config.yaml
num_hidden_layers: 12
hidden_size: 256
num_attention_heads: 8
num_key_value_heads: 8
head_dim: 32
intermediate_size: 704
vocab_size: 4096
hidden_act: "swiglu"
norm: "rmsnorm"
norm_place: "pre"
norm_eps: 1e-05
positions: "rope"
rope_theta: 10000.0
rope_fraction: 1.0
qk_norm: false
attn_scale: 0.177
bias: "none"
tie_word_embeddings: false
parallel_block: false
init: "normal"
init_std_qkv: 0.0433
init_std_o: 0.00884
init_std_up: 0.0433
init_std_down: 0.00884
optimizer: "soap_variant"
learning_rate: 0.00441
beta1: 0.95
beta2: 0.95
weight_decay: 0.099
lr_head: 0.00763
max_grad_norm: 0.5
warmup_steps: 200
schedule: "wsd"
decay_fraction: 0.801
decay_shape: "linear"
final_lr_fraction: 0.0
batch_tokens: [65536, 131072, 196608]
max_seq_len: 2048
doc_mask: true
train_tokens: 247400000
max_steps: 2100
dataset: "wikipedia_en"
Each number is 500 + 40 x the weight over its row's rms, rounded and kept within 0 to 999. Layers, rows and columns count from 0. Numbers have three digits each. The size before them is the row's rms in percent of the matrix's.

# layer 3 MLP up, 704x256, rms 0.129, rows 86-94, columns 0-255
099:471536492504536537505491474518441549465489549414494540561546563551513534460466474595454512378523478465537516525506500509479498405516508524433538497448521493439394490496511548459476512483501456523549542484482543511508425480476519486512516538485484496482534463496494475560528523470547466485492436507466488567478516531518475507535530526462493464437467533483569553520531410479422514474502563552536462484509448517559525452482528564501556531566508534566471504479535445548502554594501545417516451491507486528541463454544486518429479546545475429494555493487529513578473475497558455478499462520517513512420513445405454528450527495460456484476474563488488515489455513493491373500472519407442463462459445495476472497455482515450553525457475498499490481527608496500520447491478522
095:499492597508466455410544424535568578572439517516450502500503513565451479486466446512472495583445492509531524495518497501424432490531465470525551606499546561540523574501502525499510496510560434523508498482491561498472579537468513514446507459511591465497515491522454534519541550458478469460521469451498490461542510537534415521510502468454475506536580463497421457478549573502490479502533496532515490514564484492505527503524515520596472499546521468489479471412473416503571452484543493521465525437543583494504514500497525528538479523482557483528572519486538532581522464537531466457461485558506533508511520445555478471471459463495526586504552494442477535483532489490475430495558629482553489559490507518526491546528495464592520505535512478473445489524562535469458474511542516
097:542513584514413532567543454485520526646509446510554494524564485484431494552506458457501441505466505474519462529546490481528516499443522482516471545490518399525499452552550430544536443484531504513502482521481618531515472488532514505457532469505483454503421511497507516473522515446460440484480502569440451480458529532472488470495509486483530524590533504529496487541470396520449498450471529478570449540448465542464492553508539459577450508474572497478535418491472425542552506506500509576459486508454547511446506565516528471551497569505445497472491579439531459474539469492429583470501471432507499493466494529502517574508512481525526475525558525504492571479413492529471482522461505528526486551446504498489468442517469419486508504451498551486520530495603536503523519531515471
099:529586518489468532533469477474495541469556467497489521480452466469382427486476440458488463498395527489418507558483526497477510530478453457527465452521513446440511471537518479542527520470496563506535509530518405479460468484501487508487474532427510489542541444450479459496410500522536605567515455561431562543486494466537483498526503456494506458464468447532490508426487509594475484527517468509450445496493502488503511513588505515539446523489384523494473466477489471460529535488532494455525485499521482448527482450438547541525514529537560550463527491591486506548524468373481500528537487479499492504523493463479485512452511438566470480487550512440493504434519490530467511484495493475435500488498561494519478481581507520491501517357519461547415437483550534493530450506426460
103:526467500555490512483459555425484491528491597533527572489529459457490498451461542564515465412560519464490457505528536494464507555469548506472523512465543475501512551544543431555518464497535559532485510493508513520553485480426450500541549537531469470454546565478499486500549496480550448452474547523543503428561559501439499477441519526524529541530507507472534505496488511513481494438554521478550508459518491493502535532566504439487466448459499575549488494416516516488510521458508466442461475600446525520461467484604481491481484554419474484452438485520514493475438439504450465514461555503410448424459482468569544467448539472532499474496532473431464471509413534560439517528497520529527497482477547540500527447547439538520476387549489489472527551527510540399465571529478543
096:487537579464527544474545459572471515503486560505525537465507556514493499533515421512517524544531440476538483467439473520526486550481509551402495491535482517507487474450572501584394512498449525568461526482544622462539537516378561470486481494527407567485577489446478483506432536536513484512466481469567450461520483576515509506497515583530451555470493531487490552513494431428502531456496481523467507476465533552518511477485518450480490479549524492578452521528538545495490498524523506487509507522444495490468495480604488478491483537505525469540500579497522464497534425483497520501466471544436548442538520543531500451554395483536484550414497417466536497468528505552485493586530494496450568546510474520520511515539460554525484496541521455533492473562540580447524512505509504
113:535555509482509539563448546585529570555589578512476478511463479491526497538549537439466480554515511502524476518529478481520496435478478546530510502517504522540528570490504503544454463463435520411469427520472472527573536503541534442503458509519504482532518551515504531493623455479430503486430458456481562541450519470483466457483513495489489504532507512487463478474456429485470490500421554575517493466558504564510462461471492483529508569473515489559482475491517475564500456467486459458541494472524520442498500496530541481530485516487469523434431465530487430509526556578474505497467566590480504490463499546486494485482508512520492504444482498434594515545480536542477451555451507564528431430515452490500436467522397561563486493514486504615479430535560548571489586499491495
098:498505477461456454476508410450519496493458436512520520477464514554466499469513528533497472499465473474438563462489471534465489524490562518462494529556446606467488550529414513447526506469562498545552548515534535583571490418487470509480570485433509460536487442517519521431501513524536487507514528538498462514575497497528493448534476490562539429508493461554522468468398568478542423496544460473502466522543515547517456527489492491474506491541527495483557427525489448482544558476475580499441557499505483519488497454511485510459520535515512467549481500516485502505495482552534489432558494514534569577536566517580509485514550484505493484510552521365427486490550477585536523482486493518494516530458501646455592428484457473435540528445502525495499505482554511424490480522472494
091:454485462490511484615584520523531498583495514526389462495549458476518532476568457482496533510504454477470504457499549528454468454409479528540514460458491476457494484504512510498485518446509510481435524507525486558559479475536457435505488494516495541488547519592511482537454491579527526509472522519507465493500485498533485506555465489543504541536528509502523566515494510451517526490525502444496463534523543529506533544438506504483494480545444548550442461509468513527490464476572477471552449467515453475535522569553435479477571503516531422471461408418517460542602516526413463460560438497537490448477569466530515447506530587497489549519507505550473518468588418494541459459466511540492554399463519549579487532439527545452500531484445491501545503503465505519481438414462428
# layer 3 MLP down (transposed), 704x256, rms 0.111, rows 86-94, columns 0-255
095:519547553559520507432565453465475458510483472458497518604546476477547494463460453574497533511504404523510505558436470562554511493561611550521510493516549508522523605515489489515472527530500485499562481489522513510481447508521550455551469499496494498470502495474533434526479520478490470473537525499492525569481433523509526528528565490560500451574595522481535499464475440569471475436597539524505501499462520485483518512498596535458487502483517500483480498458468481511494587510540470430519458486565434472525469491564490528541458504546502457511508478509516546551536537500525505556543517483473454430558576511454482520505471507443446696501435488520447465554502496510492455504442461489480505445512482510452576483476501511431526442453536501544489465507456544541503500505528498
093:493548495588522464448475462492424475443547478492490483474462529523516497582495442535481499536517460487432541504550401495565430533463404493474511556495464505481518523557466513513484464513491366525450475453454501454472491514477518440529503523511519465477518577479422474569464547498497486460506472470584488483478467535470491514571519516453512533495532441508482511583474488495522441483505455429510548451503475518493433487473512488515519530476510490536528448401466474506543508486538447529501480475501540437472488533503461480516489582446474503497574455485487478496500452514499544424457451479485468510480444436554465498424575499503534668507568468489410506515394419458491469486554514443535528506508455464483487496513477508510538502511451486536433509514481489500495480537563528
092:457419528490445488529484522509494469478409482520480513552516497459527525520525577529506499494549564527480431489415563484484501452427531470522497516478469519480478493553494532541543558508469542491493522519547432541522547501513487449535484530508534576493432544559495476515565473476519499479564499566443520514475476549455535560515446510467539463528476542532472546468507449485507499466469475563506494531527479521418550501525613447481519479526548521467525529491505501480406516434553563492533504502530471492444512529502473467481485523534548487460522523524533516480557501477532572498506507467564465536469516577462427491501521464580491275572521515519501452501506524563465553490571569526487482571488506452469519531531510461551446498489504486514530510515507446518554472527401505
097:459518478573491522452473481539490467510544466453482463478541548530516555460493451518563430572541448549558463478426446469539505506517459481562473428480503559454447520540477549495503512507429459492479456489496497553501528510466527496531457435575474493528519528544504464581481507555473412522488491538539456522484533487509492539465499508533573502489496476530518521487480432385492533485602519508518507526484425510557497545489466490502480465540516504474504518483548523484545524500484536504512540501587525471532544530525449537454511547492532503504505503580526537502487448461469520536494488525533534570490478538514494505491453462514505590477556520430465525486366463547522454429519513450446605526509536540477427493538455543429614471489446459555519458533456530541462430413525529
098:491404530527515512454520507514523488508562502530419468528460437607536521467454569509527548438513459542472460484543508552495510512486456551481491560519452475548528487466444449400506500571481469499468469495479463449585500451463460472492531580465525530513435503426521526497523470466437512529528487447498497492522492498513461478449518555488544566521495489552438509452477515532463549533456488494436474483542534480481609509515505537491547476497471482460559505514507525491524479441482461519486513481469518549498501494466427507457485502479552439433502451565419491488490506497505493456517506521478507488562476433513553563500566488525543319473548523465508531488563515517565488562516512398468483465487504464409378488522480537522493494458501545487532545540479476479467480554542520
096:433483553522510482534576420476467472446485523505519444506520496450511500577558486513530519394556556542525546520508504497524487473493480456473460542589486554610500409435496545544540511539499448459532459484480474474490454530495504490573571494475437518496459475546515522508577412435514505459443507554523541528479494575496473435445478537498499387469493506476473518448503513502439471508494571501530520479499527515484415500501523501569469494502530483516508468523518503462479469484495458527504527517490488587444536475479507532501453487488547535496546574466503537462483384530479405469471528488482505517531463518536553509423482554434527379478479498472558448478517585522511485542470521555527421513563485502487447551436513506491468525477461465570513453536456470514488532476491463
103:475537601443505572523436457462559534427503480536444519459501481482496548493514456452482548485422558516536500538515503467448504461531542519438523546495551499484472535512514490505422553505591512446472452514562476550489589531523493475475536505465509500497538494483458463470478469499505489559478546494477504425455494474533513507488468531540498491533403476517549469601484540459463506495512512470559470564471525536547487512561462457514539535585459515486505575452549507518545520427454511491467486464466499494559537569463489511520472473492401494515461497474519449494504442493481549469542566473493522425496504515494485595471528512446537654463514412474500427478540417474467526490505488534476499517503413545538488434480465465531494493514477595497471497460463484498467475502413459
093:534482510445495510537545517469520439541469488512517533486462534540415565487531561516527496486456510484483501504508617542448493541470481539473535509568502527521515553435491565483493504501524512476537562550513479535535487415509448439509524492463483529574441464396500483445484509468502477467503490528501496495528493503465520497493460516545504567526522530495535504416409612583548491527542509566479515483554553435441457555499478469466498424536562516531438472503514512452558534464504564487474512517464478486543558459443465443433517547452535476546501488476499512486547522519554480462446533507535537521524547498520533515505570524491544309535559453445519484469517459556551530513478488497546474511430456484473553530442533408451506501499480494445500479489491462459509487464542481
090:501495488514442515543502482512513510481460543513462514550461420515510509465546530526545496454491494463450506474473511527462446445514594503503484493528442461489500543509501520529568542538556528493492478570499510523483509503464463488478553528520550542554489485547549551475475508541525482550525566468505476532552542429494511495504450509572420495535445540481432513518535518550493522530477503541546435513568520552465517476409539559459494459455467606527557457551435527555494434525593490508467464420554472480505474580487387467422552529456525426498431406489450508533524524491473487453561547532511495539512513512490501487527537509520537424444442504553544557493601552524539488507473526533552455443498444456546466578510551517527533526459494547486566519568519537491520477488461503
# layer 3 MLP gate, 704x256, rms 0.131, rows 87-94, columns 0-255
095:538476443440476542523491548477482488441447530537515529482515496402496529564489535524489524495552532564477478517501491451481622528466487495516410468505493431510533490513549477501528526544498493505450446538501450466546419484462476511511473501530434516480488455494549472497401448474499564539479538509504510486419448529519571496522570524465543422425469546461599521502488480461539546483532537515440446484430488515547575483487502516459531519489527517526553576526448569452466453531506528438471478504435438532528482497477444481446495453551429518522486553492448524483487569486490531500547516438537475505488519490484546520450542540521511506490487503536503497564439538456499547420510449500480522480530505525463532430441522459429471533434568560568587487523491478463522506533394477
095:483456584548443470579522532450514485645439491526505482541568518453470484520516471498532417460450499528440523507518494497522471572508563472519457514457484529533514505474507495596465491510518509512579481495525591502483490469480569489507490497458489471550502497547505472445540550465417453488500485531437494467473465534441578469559445495466531509601528510501513430516513413469489521430475523488555397541485512535475493515547586490554474482522521518474557484490501491507542532490522462530505535543495559484502480540525548531522569569504537554542512468513509486472489490471524528500549449460448448467411519502492505518480480430522504543466616513489492533512485493535458515479523520552454466540466420484499501466526496430558540517403504474449521588514515591491520517532438508
096:509506573503537472515484441532503499515585514450521506503496447519513510504519438531496517536544536457501477489382520500534503561504472512526430440486442534464565454551542433522545487485442528549480499572478502501465467534527487467502412513461554512484527553438531473571454503474516529552464501496457433476447492567501519595508548501479455485576508437494537470432541464430500495534473486451524483526492499519517528509431564558474426470477481537489540476401544449565436531544471538519520500575479498469446507540541472531433525579489415528437533533458526448473517514417487531537496523503519522522419546461511445541489559489542527552475497508445501494488449493455492478449576511438532513511473531517536471513545513501480503561505537406576484533515437540507552470580473453
100:476441515505517531566428536510445520547475485464509577454489548428530495451513528466510513410517486512450367500549499515530465553431547546449497546465517479546505568520496488504462484499482520476478480466467464441509494571510424551508549515530494484454512496518467499528520489514467502523495564443469515527525528463513501509390493482460549514582493502477483506439533490480463485484454552502502490461505483529471511551507491545472476484475468543526433496497551502570544413471496469459584478476543495474460521537543483524515506502501537496440412411556560465506453498489414445551412504482512394516557471491471457493468526453560430516555502498464493437473467542560479476493426425520469497532507424442513537507479463508465448486589473479520482515543560562432446504562510554
094:517421521539466446485529508508557552529524526500456499498502442516479504507488540477551424501530504482494550423501484528506448562399522521519507543404401509537463470502445431421481459559510491472397525451474500497473489463455520501566499500481528507513564554520493453541547537426455483539572420516506421534524462501453548482567522445512431432570441502520518494455475489528507486501438499534525497414512487504479516445539422574509420439560526455561474521438499517570486547458488558546522471502555551462471537529471522459567498495548451495485498442488547446449504549526469517512504475546485509539590504470497506477535497465504535485485465527497487479510535469530452525552535476530577538533490542482498537459524403508431493551529597457473528517483515467510470481498493537
103:522517471505467509493521467458538465482520460502493514508486475557471520506459483454477546542442547586462470587522505503454505522501553483468523481559498511539468504454443542480495565510606512499536464486583561508495386519487533536490508471432506527484517500540460558568417533584473487583570487563519467447510521497505458534502465523486563516538397500439519534531543573509477537489500509531484463554417465455456548533498449524471479437502477521435527503489509472456515592530511496556500541496443520516528570495499498527442538425506425503459499470491468521509484443454469492457545499478498550596468607440483480557554525446487530522582521482490496486469488485432439439533436505391496506535480468504492499508511558468527496483505567552492457547506424468442493527493505506
094:463541428427451487500498509443466492453407426558560590503498523560496542549533536555490520486483473469485556501484495510452477478450525515492492563538479543433492540458457587487471545447498404575535556514522483543562508352444484537433533500500570486546450449457486504462476550493521488494549535514502465546525440433524496476474487463519544460535508501519538542442488596551541450495533463507501508500552547531449474485482521570508543491526545497526553487550504447459547518522522594464516554435535480532576496517503494525502477543447532509591488501550523519516495505531526502448474469526509490581536557472453509544491555509497461524518523517391480472486480475543490503480443523517533487472434474439513579476409473426503488491455465508510526467496493493483527488445479523
095:504507486520484547577496519494582527457483435535505522612557497465503525408572466470591486505528411529473576536508398488465431530471503561536467488477535452525562474519580542509412521510531512532493472589487510482486512496518517462441497460496551584489546509583498527471448515554547476466541487503469415488428477480519509477514483529587465516508486526493460496483461441540545536494544464502491489451557491518451501541432494489511526493492515533503585539533496517494586413490492539510467492464551452503540516482500437411537564480569478500411483505478512522503505547515436526519539491521492545512482517453525478473522542557503511501560433552558458556473564506518434502463534498499504476460543503508521525535473516479479485471452503600535619544514527502511489457509511503